config.yaml
n_head: 3
attn_scale: 0.177
optimizer: "soap_variant"
weight_decay: 0.053
lr_head: 0.00717
warmup_steps: 200
Each number is 128 + 32 x the weight over its row's rms, rounded and kept within 0 to 255. Layers, rows and columns count from 0. The size above them is the row's rms in percent of the matrix's.

# layer 13 attention value, 96x64, rms 0.155, rows 58-78, columns 0-63
size [104 115 102  86 110 102  92  99 102  89  97 100  98 101  97  99  97  77  96 111  90]
[[116 163  93 132 106  86 125 164 157 137 147 101 160 103 146 122  68 166 147 157  90 123 105 134 187 115 129 111 103 157 165 140 112  90 114 186 114  78 158 150 183  78 122 171 149 163  81 123 122 150 174  94 163 162 172 111 157  59 116  75 151 152 138 163]
 [151 109 124  95 118 169 126 144 127 123 153 134 148  86 168 171 116 100 132 129 133 179 137 132  90 187 211 121 123  80  97  97 173 125 166 100 153 128 152 117 188 129  92 111 126 134  96 180  97 170 142 127  65  31 138 112 107 156 101  99 126 149 104 144]
 [150 100 175  45 164 144 142  55 134 137 156 106  56 126 151 118 140  94 100 113 113  99 126  98 146  99 130 137 103 153  78 158 175 111 174 108 116 131 114 134 131  54 155 148 176 118 113 141 112 140 156 107 127 140  48 144 132 140 170 136 156 102 187 154]
 [136  83 125  88 132 139  99 159  98 136 160 113 133 127 118  98  89  81 178 121 135 131 178  96 126 168 172  76 149  71 104 171 102 134 160 120 124 126 115 152  55 149 125 123  58  98  90  85 126 111 202 169  92  89 136 117 133 182 127 136 130 150  88 165]
 [ 94 107 100 123 150  99 100 148 119 152 146 109 142 146 161 147  82 130 133  99 110 207 102  97 111 119  89 127 126 143 148 113 142  91 119 154 155 123 172 161 137 158  85  83 146  84  92 192  66 170 162 149  99 172 173  87 180 179 103  96 169  84 113 138]
 [144 131  42 129 114  99 192 168 131  80 101 102  88 119 117 155 168 160 126 129 133 138 160 134 181 129 129 137 138 111 101  76  62  98 118 151 167 101  74  72 148 130 114 118 150  75 114 184 144  98 164 135 121 122 133  89  90 130  89 100 159 145 186 143]
 [116 109  62 141 133 124 164 194 133  98 104 142 124  78 146 157 136 162 152  82 123 142 221 175 133 103 146  96 181 141  67 166 114 110 157  75 148 112 115 131  95 151 154 126 137 125 116  60 168  93 123 141 105  80 141  89 145 117 151  90 143 132 111 169]
 [112  74 171 125 118 151 114 156 122 115 124 194 141 165 162 154 101 202 110 143  92 167  79 159  51 155 103 117 113 162  59 138  85  97 169 121 117 118  73 144 144 145  96 112  89 150 145 140 145 139  93 134  89 116 102  89 141 157 125 168 138 190 132 130]
 [111 108 161 179  87 175 156 164 105 104 113 131 121  85 159 117 161 139 136 151 124 158 172 178 117  66 114 166 153 113 129 209 122 106 153 139  95 177 137  73 128 162 119 122 129 164 108  76 159 148 127  85 142  64 170 109 158 103 171 157 149 163 134  87]
 [134 103 149 151 158 167 102 128 108 153  67 144 149 165 169 111 152  89 140 139 122 113 125 128 175 176 113 152 111 133 141 134 202 168  83  71 158 170 130 113 152 105 140 114 149  85 129 210 117  99 166 181  78 130 155 149 142  72 110 115 109 189 155 107]
 [131 128 116 156 131 146 134 148 176 120 169 147 154 105 135 115  73 144 170 101 161 175  83  75 164 112 123 136 127 105  54 140 145 176 158 110 139  82  99 129 135 110  87 116 175  78 204 153 132  97 143 171 182 151 170 119 126 136 114  88  66  97  95 141]
 [105  99 133 160 147 150 165 176  73 121 169 153 152  98 146 152 164  97 126 141 169 165 113 135 159 176 159  91 100 111 109 137 126 111 134 174  96 175 133  93  61  94  93  88 136 203 110 128  69 101 129 124  92  69 152  93 177 109  89 131 134 151 148 108]
 [120 114 117 151 116 180 160 170  80 122 118  91 127  63 103 148  88  96  67 136 131 160 136  49 129  77 135 155 201 132 130 129 136 143 118 137 169  92 150 134 110 145 142 121 164 120 123 131 130 142 157 132 134 158 181 180 143 135  92  69 162 204  91 145]
 [ 80 124 164 140 175  72  57 199  91 144 196 113 122 103 105 116 119  95 117 157  85 121 111 141 109 110 139 141  83 111 136 183 161 147 131 140 166 138 115 103 139 181 125 180 138 160 117 112 155 172 147 124 175  50 104  71 114 110 136 133 136 127 101 134]
 [ 54 111 151 184 123  93 132 138 118 142 113 163 185  91 125 100 113 196 114 112 121  72 155  56  99 163 118 119 138 208 140 168 176 104 145  97 129 165  92  97 121 143 137  91  98 167 116 153  92 134  77 108 162 170 125 133 143 137 145 123 131 166 106 113]
 [153 157  89 148  69 119 121 127  77 148 130 142  87 107 105 101  24 152 112 111 116 100 133 125 104 113 122  97 127 112 215 116 151 107 115  67 142 139 115 140 132 198  97  98 124 114 161 109  64  93  89 143 105 107 111 163 161 137 133 146 160 107 137 179]
 [ 93  95 152 112 116 155  98 179  89  74 156 158  78 168 151 179 113 113  87 145 116 176 152  80 116 152 182 165  86  76  81 152  76  77 142 126  94 125 109 100 172  80 115 118 129 167 168  97 128 161 157 132 121  67 127 129 130 140 141 140 120  89 109 143]
 [172  97 159  77 153 134 177 126 126 146 147 140 112  68  97 113 177 157  77  70 169 103 165 122 102  90 198 153 141 117  92 170 117 101 152 136 166  95 162 101 113 154 172 146 161 148  79 120  91 115  97 122 105  87 117 112 104 139  93 106 187 122 172 131]
 [195 199 125 124 139 153 125 113 118 123  94 141 138 102  92 102 149 142 135 129  81 196 153 113 168 123  76 150 109  87 131 142 137 168 102  97 203 148 114 112 146 154  61 182 119 132  85 145 142 155 186 141  88 135 109 167  76 114 158 118 119 173 155 130]
 [102  97 132 174 142 113 128 181 144 191 135 124 128  86 133  97  88 137 118 126 165  82 113 133 154 135  71 106 144 179  97 158 149 138  94 106  81  98 105 102  97 181 116 165 125 150 189  98 123 123 138 121 136 192 139 111 209 123 105 152 138 106  53  93]
 [ 41 121 159 150 136 121 127 110 116  98 131 157 133 155 122  99 134 155 131 159  77 108  64 110 157  65 108 138 119 124 199 170  88 151 120 160 124 138  76 133 156 105  87 118  64 127 140  75 141  94 125 143 174 181 131 143 119 106 167 101  83 169 158 104]]
# layer 13 attention output (transposed), 96x64, rms 0.123, rows 58-77, columns 0-63
size [105 115 110 100 116 110  90  98  97  95 100 105 100  96  93  96  92  87  90  97]
[[123 121 128 155 130 137 124 107  87 164  97 127 123 127  89 157 197 167 112 153 118 145 175 100 117 131 184 166 155 108 184 134 137 126 131  75 105 182 169  74 130  80 104 170 114  88 192 180 128 140 214 156 124 159  91 119 121 150 123 172 140 115 135 148]
 [171 146 140 143  73 111 114  92 116  76 144 125  89 202 126 140 151 115 154 139 118 119 119  70 138  86  76  59  90 152 113  77 138 170  77 150 172 108  90 147 119 178 156 124 112 119 128 106 141  94 156 110 185 102 148 156 163 129  96  82  87  87 131 124]
 [120 133 103 179 115 168  87 171 229 174 136 153 185 140 122 114 118 127 148 152  77 158 153 129 127 123 195 137 120 121 155  94  47 135 158 153 135 129 152 113 119 209 102 115 124 118 123 131 125  73  97 175 147 127  90 147 148 133 133 134 116 161  99  96]
 [235 170 170 131 150 139 136  89 112  95 135 100 103 148 182 118 183 158 120 153  72 161 155 134 158 138 146 123 120  97 114  97 166  74 154 155 114 112  97 138 143 157 100 126 124 178 131 127 116 106  53 133 168 135 118 123  77 169 117  75  94 127 154 115]
 [ 69 148 126 191 127 170 168 107 108 111 122 116  55 112  87 147 183  96 167 159  72 123 157 149  86 120 150 123 112  64  68 134 190 149 119 114 145 108 101  95  89  81 135 162 142 136 141 130 144  83 146 141 130  82 129 180 119 117 167 102 129 161 121 108]
 [114  90 177 141  99 109 145  99 103 114 100 178 117  61 122 109  91  87  87 109 114 136 137 138  83  72 137 107 186 136 176  98 150 189 111 155 114 171 197 137 146  99 115 184  98 133  86 117 156 137 135  84 149 118 158 112 116  86 129 127 117  94  88  71]
 [110 114 140 169 156 167 151 116 185 171 112  93 114 140 137  77  82  77 107 130  89 113  96  88 134 152 153 174 101  95 191 119 159 129 121 164 167 102 148 153  99 155  78 181 106 155 139 139 101 138 129 168 126 145  54 166 147 103 135  99 172 138 143  62]
 [114 167  93 135 143 115 104  86 172 104  94  98  55 106 144 156 168 121 108 101 125 110  97 107 162 150 147 147 131 136 160 104 160 155  92 173 132 156 115 124 100 171 111  98 175  93  96  91 129  93 148 123 221  90 111 118 203  82 163 161 134  92 110 115]
 [116 197 143 144 196  71 144 125 146 137 136 127 174 128 175 187 150 106 125 127 105 144 109  99 107 201  92 117  87  94 145 113 167 130 132 184 115  77 149 178 130 116 160 134 107 152 121 144 165  98 109 175 153 169 121 194 136 104  92 128  87 147 143 167]
 [ 86 122  89 187 164 113 103 171 132 111 180 131 140  94 105 124 176 185 110 158 114 119 103 163  63  81  99 158 118 149 117  94  80 120 129 179 172 122 163  95 122 120 170 149 149 127 127  99 154  97 121  87 178 130 153 123 123 140 165 112 187  67 171 153]
 [140 146 129  77  82 139  49 105 114 105 131  86 123 118  92  91 161 165 132 115 121 113 113 122 139 121 183  79 143 110 197 143 108  62  98 173  98 111 149 107  53 112  93 172  86 134  94 111 115 116 114  94 118 141  97 103  66 156  90 131 157 151 153 134]
 [138 134 124 100  79  82 111 119 205 110 173  66 156 102  72 159 106 146 119  95  66  78 107 127  89  99  94 199 117 113  88 140 133 110 122 131 164  98 132 117 102 124 126  61 152 104 118 155 145 177 114 127 152 122 140 165 142 158 157 190 122  97 108 107]
 [114 178 153  98 157 106 144 121 136 175 155 140 153 117 167  59  85 126 169 194 118  95 101 173 155 120 136 113  65 163 153 134 122  75 121  93 105  90 113  97  86 119 132 178 117 133 127 132 201 111 114 114  89 119 131 115 152 114 108 114 122  65 139 204]
 [108 149 102 130  91 124 245 103 117  92 144 123 148  95 134 160 118 118 134 117 129 126 196 106 102 148  94 103 170 117 152 124  95  72  92 167  83 120 104 181 112 108 127  75  89 129 189 149 128  91 105 169  62 178 136 121 119 110 147 140 122 139 131 125]
 [132 150 121  80 162 170 173 147  86 127 115 124 139  94  86 125 158 112  63 123  80 150 141 143 152 117 175 177 148 118 145 121  85  95 156 123 154 112 148 128 180 111 135 134 139 131  88 165 225 142 150 147 148 130  95 134 228 137 114 144 118 106  99 178]
 [107 129 173  86 197 103 160 106 140 150  84 150 135 172 154 108 137 161 143  78 175 100 150 113 177 109 123 166 153 146 118  76  63 107 122 120 139 106  73  97 134  73  62 140 117 144 118 136 129 157 108 100  92 176 149 119 151  79  67  92 134 128 100 108]
 [137 158 147 127 111 102 179 120 185 102 133 134 203 102 132 115 132 135 147 140 123 110  93 112 149  91  90  88 163  76 122 147 164 146  98 171  95 157 118 132  79 190  68 108 167 118  87 137 135  87 167 130 129 141 160 142 204 101 117 160 128 151 193  88]
 [ 99 116 121  96 151 103 159 120 137 167 172  99 199 151 172 157 109 109 134  82 112 139 116 144 169 137  91 128 101 145 137 188 139 161 110 110 164 124 126 212 182 132 144 158  83 159 131 124 180 205 155 167  92 135 141 143 146 163 181 104 154 117 159 147]
 [ 47  69  78  85 137 135 157 103 111  84 129 136 120 129 170 151 156 126 118 147 152 108 109 155  80 144 133 137 106 156  85 149 107 156 124 140  97 122  97 146  96 102 173 183 163 136 147 110  58  50  68 128  88 157 126 166 118 128 103 106 121 110 122 183]
 [140 166 154 121 126 134  98 105 127 102  89 109  99 172 127 114 130 162 156 115 125 134 144 138 149 197 179 157 139 105 114 101 121  73 159 197 153  85 146 134 210 172  81 113  87 165 110 136 186  81 123 172 168 122  93 117 142 190 153 113 113 166 132 127]]
# layer 13 attention query, 96x64, rms 0.191, rows 64-95, columns 0-63
size [105 100 106 102  86  87 110 104 105  95  93 102 106  88  95 102  99 110  98  99 101 100 107  99 121 109  99 108  98 101  98 108]
[[108  96 188  91 167 114 138 100 123 135 118 135 165 172  78 118 118 112  99 122 117 156 139 130 128 115 179 169 123 162 186  93 111 117  58 137 123 172 159  63  91 166 138 155 165 122 150 117 136 184 191 130  94 161  95 130  89 140 113  91  93 169  99  79]
 [143 112  72 116  89 163 155 141 103 116 149  93 133 108 148 161 148 123 121 109 124 191  64  57 141 106 185 211 103 124 144 133 105 128 150 103  91 127  74 154 147 139  89 186 169 151 163 130  98 135  96 185 148 110 107 123 179 136 142 149  92 104 154 109]
 [ 58 142  86  66 144 117 106 141 126  91 131 183 110 110 136 128 164 111 155  99  54 105  86 133 129 113 159 163 101 107 158 104 142 101 141 146 121 127  89 140 152 152 197  73 166  88  70 103  87 149 120  81 125 119 111 188 102 140 151 138 137 186 137 145]
 [144  84 179 105  80 128  97 127 121 129 104 156 126 135 107 134  69  97 137  84  83 112 107 118 115 135 104  82 141 139 207  99 117 157  70  88  99  90 129 141  73 194 136 178  77 125 136  99 170 136 156 148 166  86 132 122 169 150 137 163 132 113 167 174]
 [100 163 120 128 143  84 120 133  92 188  99  75 113  94  80 134 150 125 131 113  98 142 112  99 144 144 127 116 156  92 135 119 114 136 161 184 150 101 105  65 106 165 127 188  60 124 124 159  40  85 137 106 132 137  83 161 179 112 145 167 149 105  99 172]
 [ 82 140 136 108 142 150  92 156 189 104 161 154 121 164  54 132 110 135 141  98  85  85 163 194 121 121 144 126  67 116 102 116  95 152 122  78 150  92  81 103 104 134 106 164 168 136 101 147 126  81 118 199 130 137  99  65  97 101 127 143 138 159 141  82]
 [133  95 140 137 109  54  97 133 148  91 146  71  77 140 159 100 165 163 191 118 122 146 132 132 103 207 174  61  94 117  95 118 149 158 137 164 110 125 165 146 134 120  74 100 120 158 132 160 128 179 131 118 121 142  81 155 117 138 149 153  73 184 100 136]
 [138 121 115 119 124 104 117 132 116  90 183 101 110 116 105  58  61  54 121 165 116 115 120 174 140 136 143 137 186 132 106 132 124 124 143 158 191 152 138 109 127 153 142 157  78 179 138 137 111 182 127 139 178 174 115 157  85  79 164 138  49 151 110 134]
 [114 128 168  87  68 129 112 168 190 146 110 130 132 171 143 126 112  82 142  90 115 139 186 105  87 127 131 174  66 167 164 188  68  97 175 143 167 130 155 112 101  90  82 136  92 129 136 153 115 140 102 122  83 152 161 115 131 122 121 176 138 124  62 125]
 [117 149 173 126 127 131 126 118 173  91  62  96 164 123 132 126 137 125 105 169 159  86 203 169 146 162 168  58  80 149 154 109 127  83  98 118 143 170 154 173 163 131  83 176 112 121  67 132 150 152 119 143 127 126 115 105 110  79  69 149 111 158 131 165]
 [141 100 169  96 173 185 144 154 118 141 138  85 156 123 156 185 125 115 162 140 142 177 188 149  77  79 114  81 107 115 107  91 137 144 106 132 169 150 143 154 138 104 133 104 121 188 118 105 100 194 148  89 134  90 135 119 151 207 135 157 116  71 111 165]
 [181 124 111 138  76 183  97 170  84 117 163 100 163 105 181 132 168 102 112 119 129 116 199  87 165 119  95  97 178 106 121 140  92  91  92 157 124  88 132 159 113 139 110 130 140  54  87 146 120 175 172 125 122 140 126 103  88 144  97 135 181 123  88  95]
 [129 119 131  79 125 161 121 112 234 145 122 158 149 212  80 118 110  68 188 156 124 138 177 103 161  88 114 164 132 103 118 167 111 126  97 114  76 114  96 141 113 115 109  80 112 147  82 160  94 155 161 141  84 109  99 120 118 147  97 126 124 133 161 115]
 [191 115 145 101  79 101  82 114 110 126  84 117 159  94 107  68 183 152 121 124 159  95 142 145 128 133 118  63 157 164 127 159 148 119  96  81 120 116 158 153 125  60 105 137 180 170 116 156 158  79 142 106 100 112 191  99 127 137 149 123 129 153  57 106]
 [101  98 159 135 114 128 115 157 156 151 125 145 119 122 170 172 105 188 165 189 161 118  93 107 144 160 137 188 113 169 129 137  94 142  98 123 154 135  87  84  64  68 121 174 141  97 138 119  83  78 113  82 150  60  63 140 114 105 151 123 119 104 119  97]
 [117  84 109 183 143  91 105 195 157 184 101  65 141  88  82  67  92 122  47 155 175 122 107 107 122 120 115 151  73 170 111 143 147  84 148  87 157 164 103 157 146  98 118  89 155 119 139 157 183 137 141 146 138 140 114 123 164 138 138 118 131 131 157 136]
 [175 132 102  89 167 119 133 153 137 153 158 189 161 119 124 135 104 165  98 145 121 103 100 179 178 114 163  83 112 130  98  91 135 104 144 133 154  80 156 166  77 117 142  73  91 158 146 126 159 147 114 172  98 133 126 158 179  97  86 175 140  80 118  47]
 [104  80 119 158 183 158 111 191 115 107 149 123 140 103  80 191  82 145 123 137 101 170  94 118 156 111  73 140  89 130  98 107 142 117  89 148 148 165  98 138 125 171 102 186 144 127  52 132 129 119 128 104  83 118 150 155  58 154 136 109 191 133 115 155]
 [ 79  87  95 161 144 184 120 104  96 149 141 108  98  60 134 119  69 118  56 201 111 178 167 159 130 109 125 151 133 119  88 108 143 147 143 104 144 140 183 155 168  85 112 160 123 122 146 150 156 130 186 133 149 100 113 159 157 119  81 155 160  86 142 108]
 [ 94 174  71 136 100 111 166 143 121 132  55 182 126 155  97 163  44 121 167 123 146 124 111 129 132 112 166 117 130 181  82 170 101  83  99 101 133  91 139 141  84 106 130 115 162  79 133 155 175 148 123 146 103 162 164 114  86 123 127 135  72 138  72 132]
 [149 127 103 118 103 113  85 139 110 179 181 124 106 143 148 155 147 171 142 114  41 128  73 106  47 182 140 131 173 132 157 143 128 102  41 112 128 128 132 139 161 115  92 118 113 173 115 121 127 147 163 102  91 156 131 117 151 107 117 127 139  80 127 203]
 [150 176 137 111 115  92 195  89 100 100 133  86 126 140 105 131 124 115 136 175 170 104 112 109  78 103 122 177 149 145  93 119 124  65 147 165 168  48  98 123  97 149 115 144 121 157 132 131 187 117 196 100 180 117 125 141  94 120 125 162 196 109 106 113]
 [127 164  79 106 159 131 124 171 152 154 109 188 201 180 154 129 144 127 154 141 153 136 104  69 121 148 103 112 118 118 169 116 143 152 151 119 121 140 111 161 129  67 134 129 102 126  89 123  83 206 175 155 112 184  87  66 108 134 109 130 189 142 114 165]
 [158 163 138 139 127 176 107  91  98 127 133 113 164 183 108  91 103 144  82 174 147  78  84 136 112 116  94  74 182 136 134 121 151  92 183 102 106 170 172 114 178 180 146 148 118 128 144 103 128 115  80  90 125 178 124 104 178 134 111  57 117 122  81 117]
 [124 149 142 137 141 154 155 171 151 154  91  69 125 151 141  56 137 118 133 134  95 145 162 137 119 116 153 118 144  97  76 170  54 132 125  74 121 172 118 146  79 103 172 211 134 114  74 139 148 110 135 124 109 110 160 103 103  77 126 113 120 186 179  91]
 [109  98 134 107 123 116 118 103 121 123 103  85 107 144  99 167 177  57 163  81 137  95 137 174 119 135 126 118 174  81 111 148 132 106 169 107 106 134 139 115 154  80  89 114 136 138 175  73 168 122 163 146 147 102 148 155 164  76 118 105 134  15 121  87]
 [103 111 125 176 139 160 154  96 117 169 154 155 135 185 112 111 128 120 167  95 163  85  99 129 136 184 108 155 146  83 165 158  71  73  95 195 177 129 148  98  99 185 128  98 132 122  84 166 175 128  49 127 119 125 100 128 127 121 105 148 145 172 112 141]
 [ 89 105 162 112 126 139  94 122 132 108 151 142 165 149 146 109 143 133 183 100 148 165  93  79 177 105  91 113 138 147  96 108 120 134 159  87 169 152 176  72 103 136  88 130 117 173  98 154 110  88 144 115 199 150 148 132  82 123  89  62  79 128 157 200]
 [ 54 107 178  95  63 136 138 124  90  95 157  65 122 118 147 143 111 110 115 187  92  80 134 172 138 115 105 151 118 140 185 107 123 119 131 137  97 120 118 123  47 125  87 142 121 118 154 163 134 138  79 119 171 144 143 137 191 132 104  84 156 185 151 103]
 [ 85  60 115 136 105 116  94 125  86 149 152 106 102 139 139 180 125  88 128 172 135 117 140 145 150 134 161 110  71 123 117 101  86 118 229 131 134 120 112  84 101 117 204 117 106 151  88 158 103 116 154 100 109 143 102 129 107 149 143  41 126 130 128 184]
 [115 136 151 124 135 111 150 161  94 130  82 152 130 117 146 186  95 163 135  88 131 109 158 107 150 122  79 154 121  84  99 126 159 125 166 138  74 153 125 145 190  97 192 107  87 113  77 173 149 131  95 158 134 119 112  90 134 106 134 117  67 169 194  49]
 [131 113 181 154 117 187 135 131 128 163 125 130 118 138 138 173 138 153  73 105 128 106 143 177 156 157 186 136  96  51 116 175  98  66 173 199  88 162 106 123 132 113 141 117  90 146  98 163 149 138 172 140 148  86 156  94 132 148 195 103 139 151 104 127]]
# layer 13 attention key, 96x64, rms 0.195, rows 64-95, columns 0-63
size [106 105 105 105  95  89 112 109 106 103  98 105 103  93  93 104  93 113  97 105  98 107 102 101 118 107  89 103 105 101  88 106]
[[145 142 139 145 109 127  96 114  98 124 131 171 144 191  42 139 142 181 109 103 153 211  75 136 121 132 170 129  93 110 183 119 145 164  88 111 139  99 145 155  72 135 116 125 157 119 127 150 141 135 217  98 152 126 111 142 110 127 165 110 104 187 156 108]
 [166 124  81 155 124 110 188 145 150 144 132  77 163 127 111 149 115 155 188 122  97 106  89  95 135  62 128 215 118 154 116 110  78 150  84 207  58 118 132 130 129 108 136 158 137 156 166 105 107 128  84 110  80 144 107  87 142 134 148 142 114 131 153 150]
 [ 90 164  99  82 153 114 139 105 121 125 141 181  36 131  79 173  98 167 137 134 119 100 133 113 124  96 147 174 128 172 159 105 177  92 150 138  87 161 138 135 118 134 208 107 110  58 135 172 114  93 136 138 138 152 101  90 136 168  99 149 140 165  89 132]
 [187 123 172  43 114 159 105  92 163 141 129 121 127 162 109 122 169 136 176  63 102 135  89 145  98 163 167  76 122 142 140 113 145 127 130 136 119 163 149 123 153 164 101 132  84 142 119 106 146 149 148  82 112 168 147 106 141 137 109  78 156 116 222 180]
 [ 89 170 120 159 126 108 102 126 110 154 142 109 128  91 146  87 125 122 108  99 108 134 119  69 121  88 193 100 135  87 165  47 114 127 167 156 134 113 113 107  75 154 112 130  95 135 145 150  91 171  90  87 158 190 124 169 135 102 113 121 119  92  92 217]
 [ 75 127 146  95 135 143 127 211 178 146 121 131 142 125 107 138 134 187 213 127 195 136  90 123  86 101  92 129 104 142 102 105 174 177 141 105 150  93 143  91 130 167  71 143 125 104  91 164 159 136 161 188 160 165 130 141 138 123 142 124 158 102 151 100]
 [119 186 113 107  95 133 131 154 123 121  87 107 107 136 120  60 149 148 145 142 145 119 169 105 118 165 121 119  77  94 119 205 178 156  86  97 119 151 172 177 120 137 134 100 152 138 180 130 141 157  77 147  77 138 127 161 196 166  71 138  90 178 106 137]
 [103 137  65  82 126 177 126 124  98 104 125 128 124 109 124  64 116 154 142 119 121 161 103 152  84 138 163 134 152 106  95 144 118 124 151 141 161 138 132 145 134 122 100  94  85 147 114 207 109 138 171 106 138 100 142 176 169  99 190 141   8 128  94 134]
 [125 182 173  93  79 104 119 180 175 128 136 127 116 163 106 134  94  55 144 116 133 120 135  72  98  68 135 144 110 113 156 172 131  90 169 156 183 137 101 129  97  74  76 201 127 156 141  98 108 169 153 125 109 149 158 155 107 142 170 154 128 119 109  96]
 [120 119 127  99 179 126 126 162 144  97  95 125 196 132  90  90 133 116 107 133 233 115 171 143 148 157 135 112  92  68 145 116 104 121 129 119 125 149 119 134 122 161  94 176  53  98  87 138 118 109 158 191 100 104 174 132 141 155 148 140 101 161 166  78]
 [147  61 182 118 171 163  99 111 111 160 138 105 147 116 138 153  60  81  93 144 116 146 143 171  42 151 166 119  94 135 177 169 135 117  74 136 146 137 152 100 106 119 152 115 121 167 142 105 134 108 130 138 105 129 180 132  92 149  65 176 130 133  63 142]
 [160 109  81 140  91 186 122 160  92 145 119 143 146 147 133  85 160 128 140 109  94  94 170 138 185 103 138 121 154 170 167 155 103  99 134 197 175 158 100 140 143 160 121 124 161  96  93  88 156 156 141 124 102 135 179 139 172 118  79 126 186 154  85  56]
 [ 98 114 135 123  73 140 104 103 162 166 161 121  98 190 105 127  87  85 164 118 174  98 112 141  90  88 130 108 142 124 131 137 141 137 139 163 144 115 137 135 107 166 135 106 128 153 133 175 178 199  96 220 153  57 139 145  85 134  95 138 148 165 178  99]
 [162  84 140  85  90 103  96 135 128  74  77 133 164 113 110  92 195  82 129  96 170  98  99 114 135 120 120  89 152 143  86 138 105  87 135 109 110 136 128 153 140 152 172 171 162 153 152 119 155  87 134 105 112 134 147 127  58 140 183  86 152 119  62  65]
 [133  94 172 159 131 107  88 207 145  84  99  99 127  98 170 114  80 135 129 132 138  91  80 100 171 162 136 192 135 155 123  96 118 119 126 124 177 136 129 127  50  79 125 136 152 158  98 132 159 188 113  95 126 178  66 120 129 173 148 104 108 114 161 132]
 [158  91 124 161 135 123 157 192 163 123 175 107 190 126 129 104 144 125  66 156 164 140 127 145 124  71 114 138  53 148  69 133 118  54 141 104 159 160 107 180 145 107 136 123 136 129 173 122 154  96 103 162 115  78  66 105 125 107 106  97 117 130 131 174]
 [117 156 135 119 147 129  85 134 139 144 148 135 173  95 140 149 109 156 174 138  97 140 162 205 193 122 180  96 114 145  66 128 137 144 171 130  62 130 121 120 104  68  59 112  75 187 146 128 174 145 145 184 137 151 123 149 141  77 115 134  94 113 131 125]
 [ 91  80 110 114 121 120 109 148 101 160 163 140 162 116 100 163  77 198  74 122  94 143 156 120 119 105 169 131  98 128 149 124 125 138  48 128 157 134 142 168 155 127  95 130 108 128  93 117 181 117 103 125 124 108 135  68 171 188 127 138 187  62  71 156]
 [114  59 113 167 158 136  89 147  93 154 111  88 122  97 104  81 112 192 132 145 137 120  99 145 137 120 109 120 101 109  29  92  77 139 127 130 149 153  89 154 133  74 150 145 130  89 112 118 112  95 142 164  97 135 174 170  92  57 174 156 152 100 130 129]
 [101 127  89  71  72  86  65  97 153  93 166 149 124 111 127 177 153 144 138 178 164 150 145 159 151 144  75 108 123 135 110 157 146 132 169 166 183 142 184 137 127 114 116 139 145 177 158 161  76 110 167 130 142 131 102  66 106 128 167 176 162 145 148  88]
 [159 144 101  78 132 104 144 142 181 113 170 138 120 168 133 110 149 110 140  62  83 142 170 119 100 113 116 158 170 122 120 166  48 115  55  59 135 145 119 138 135 129 155  92 121 156 115 126 131 184 167  97 149 187 125  79 120 133  99 168 134 138 104 182]
 [134 213 102 101 101 119 125 101  56 118 137  89 171 121  70 118 134 120 148 167 133  82  93 168 134 157 135 141 136 151  64 137  78  94 128 129 211  85 126 119 140 134  95 126 101 148 115 112 144 107 125  88 107 138  62 140 103  91 135 146 168  81  93 118]
 [ 82 124 102 104  98 128  79 184 139 166 172 174 184 197 139 111 127  97 105 103 137 104 131  93 120 192 146 140  90 149 171 108 111 160 136 140 119 158 114 132 127 141 138 140  97  86 128  86  67 179 156 170 112 101 103  84  83  67 124  98 174 119 124 119]
 [157 133 111 114 145 155 102 142 110 155  91 125 159 178 202 149 157 157  23 145 120 139 117 206 135 141 112 130 200 161 164 143 130 145 174  69  54 117 104 139 147 143  86 131 130 133 124 164  88 119 122 127 136 130 152 151 119 121 172 148 151 145 103 151]
 [124  91 138 162 110  88 138 155 113 133 141  45 117 158 129 116 105 180 147 153 167  92 104  65  99 124 109  61 148 127 101 129  87 152 162 110 143 192  99 113 134 200 116 167 144 171 135 150 100 120 169 133 193 103 139  84 175 107 140 110 115 145 153  95]
 [146 102  93 150 176  93 162  97  55 163 144 152  99 103 154 136 186  61 131 115 110  67 112 136  96 120  94 152  81 108 106 137 108 134 165 107 108 137 118 111  92 109 115 103 126 170 151 146 191 174 153 109  76 105 195 127 123 104  97 154 135  68 140 135]
 [132 148  63 145 114 147 135  87 138  99 129 148 146 147 134 149 145 135 117  77 154 122 105  60 199 134 134 107 173  91 103 179 164  82 105 134 117  79 127  94 127 131  98 177 100 162  73 159 114 144 180 141 110 111  90 180 153 152  48 149 144 113  93 125]
 [130  66 152  69 121  61 106 157  96 148 108 173 152 210 179  74 132  93 138 119  75 132 116 116 120 148 128 176 191  98 153 110 123 109 133 119 170  82 181 143 113 159 143 156  83 123 122 143 154 109 122 157 136  73 148 161 157 114 115 111 120 112 110 162]
 [149 124 156  65  80 101 186 182  83 101 120  58 126 126 114 169 133 116 101 126 144 111 107 153 161  87 135  94 159 168 112 184 131 149 122 159 155 100 109 154 101 139 103 165 115  63 121 168 154 154  92 108  54 158 163 140 153 121 127  88  96 123 171 119]
 [ 96 121 126 112  97 152 103 156  66 201 114 118 125 154 101 129 122 124 119 143 123 101 159 115 121 124  96 120 124 119 122 137 122 100 154 133 150 107 123  75  52  62 175 128 121  82  96 172 120 151 113 137 113 147 126 108 155 170 174  27  97 148 113 203]
 [112 153 143 108 146 102 131 151 124 154  69  70 116 143 160 192 126 187 102  97 186  86 111 148 172 107 101  69 123 106 151 128 154 135 179 167 111 143 153 134 184  86 171  74 178 104 109  78 123 112 138 158 141  85 140  93 154 122 116 132  87 114 167 109]
 [130 109 121 166 101  99 150 114 119 166 129  55 122 115 100 146 140 116 132 113 191 107 130 148 127 110 104 103 138  23 133 136 113  54 166 132  80 160 134 123 164  82 154 117 131 148  62 122 122 188 129 142 141 146 114 163 171 148 162  84 165 100 114  82]]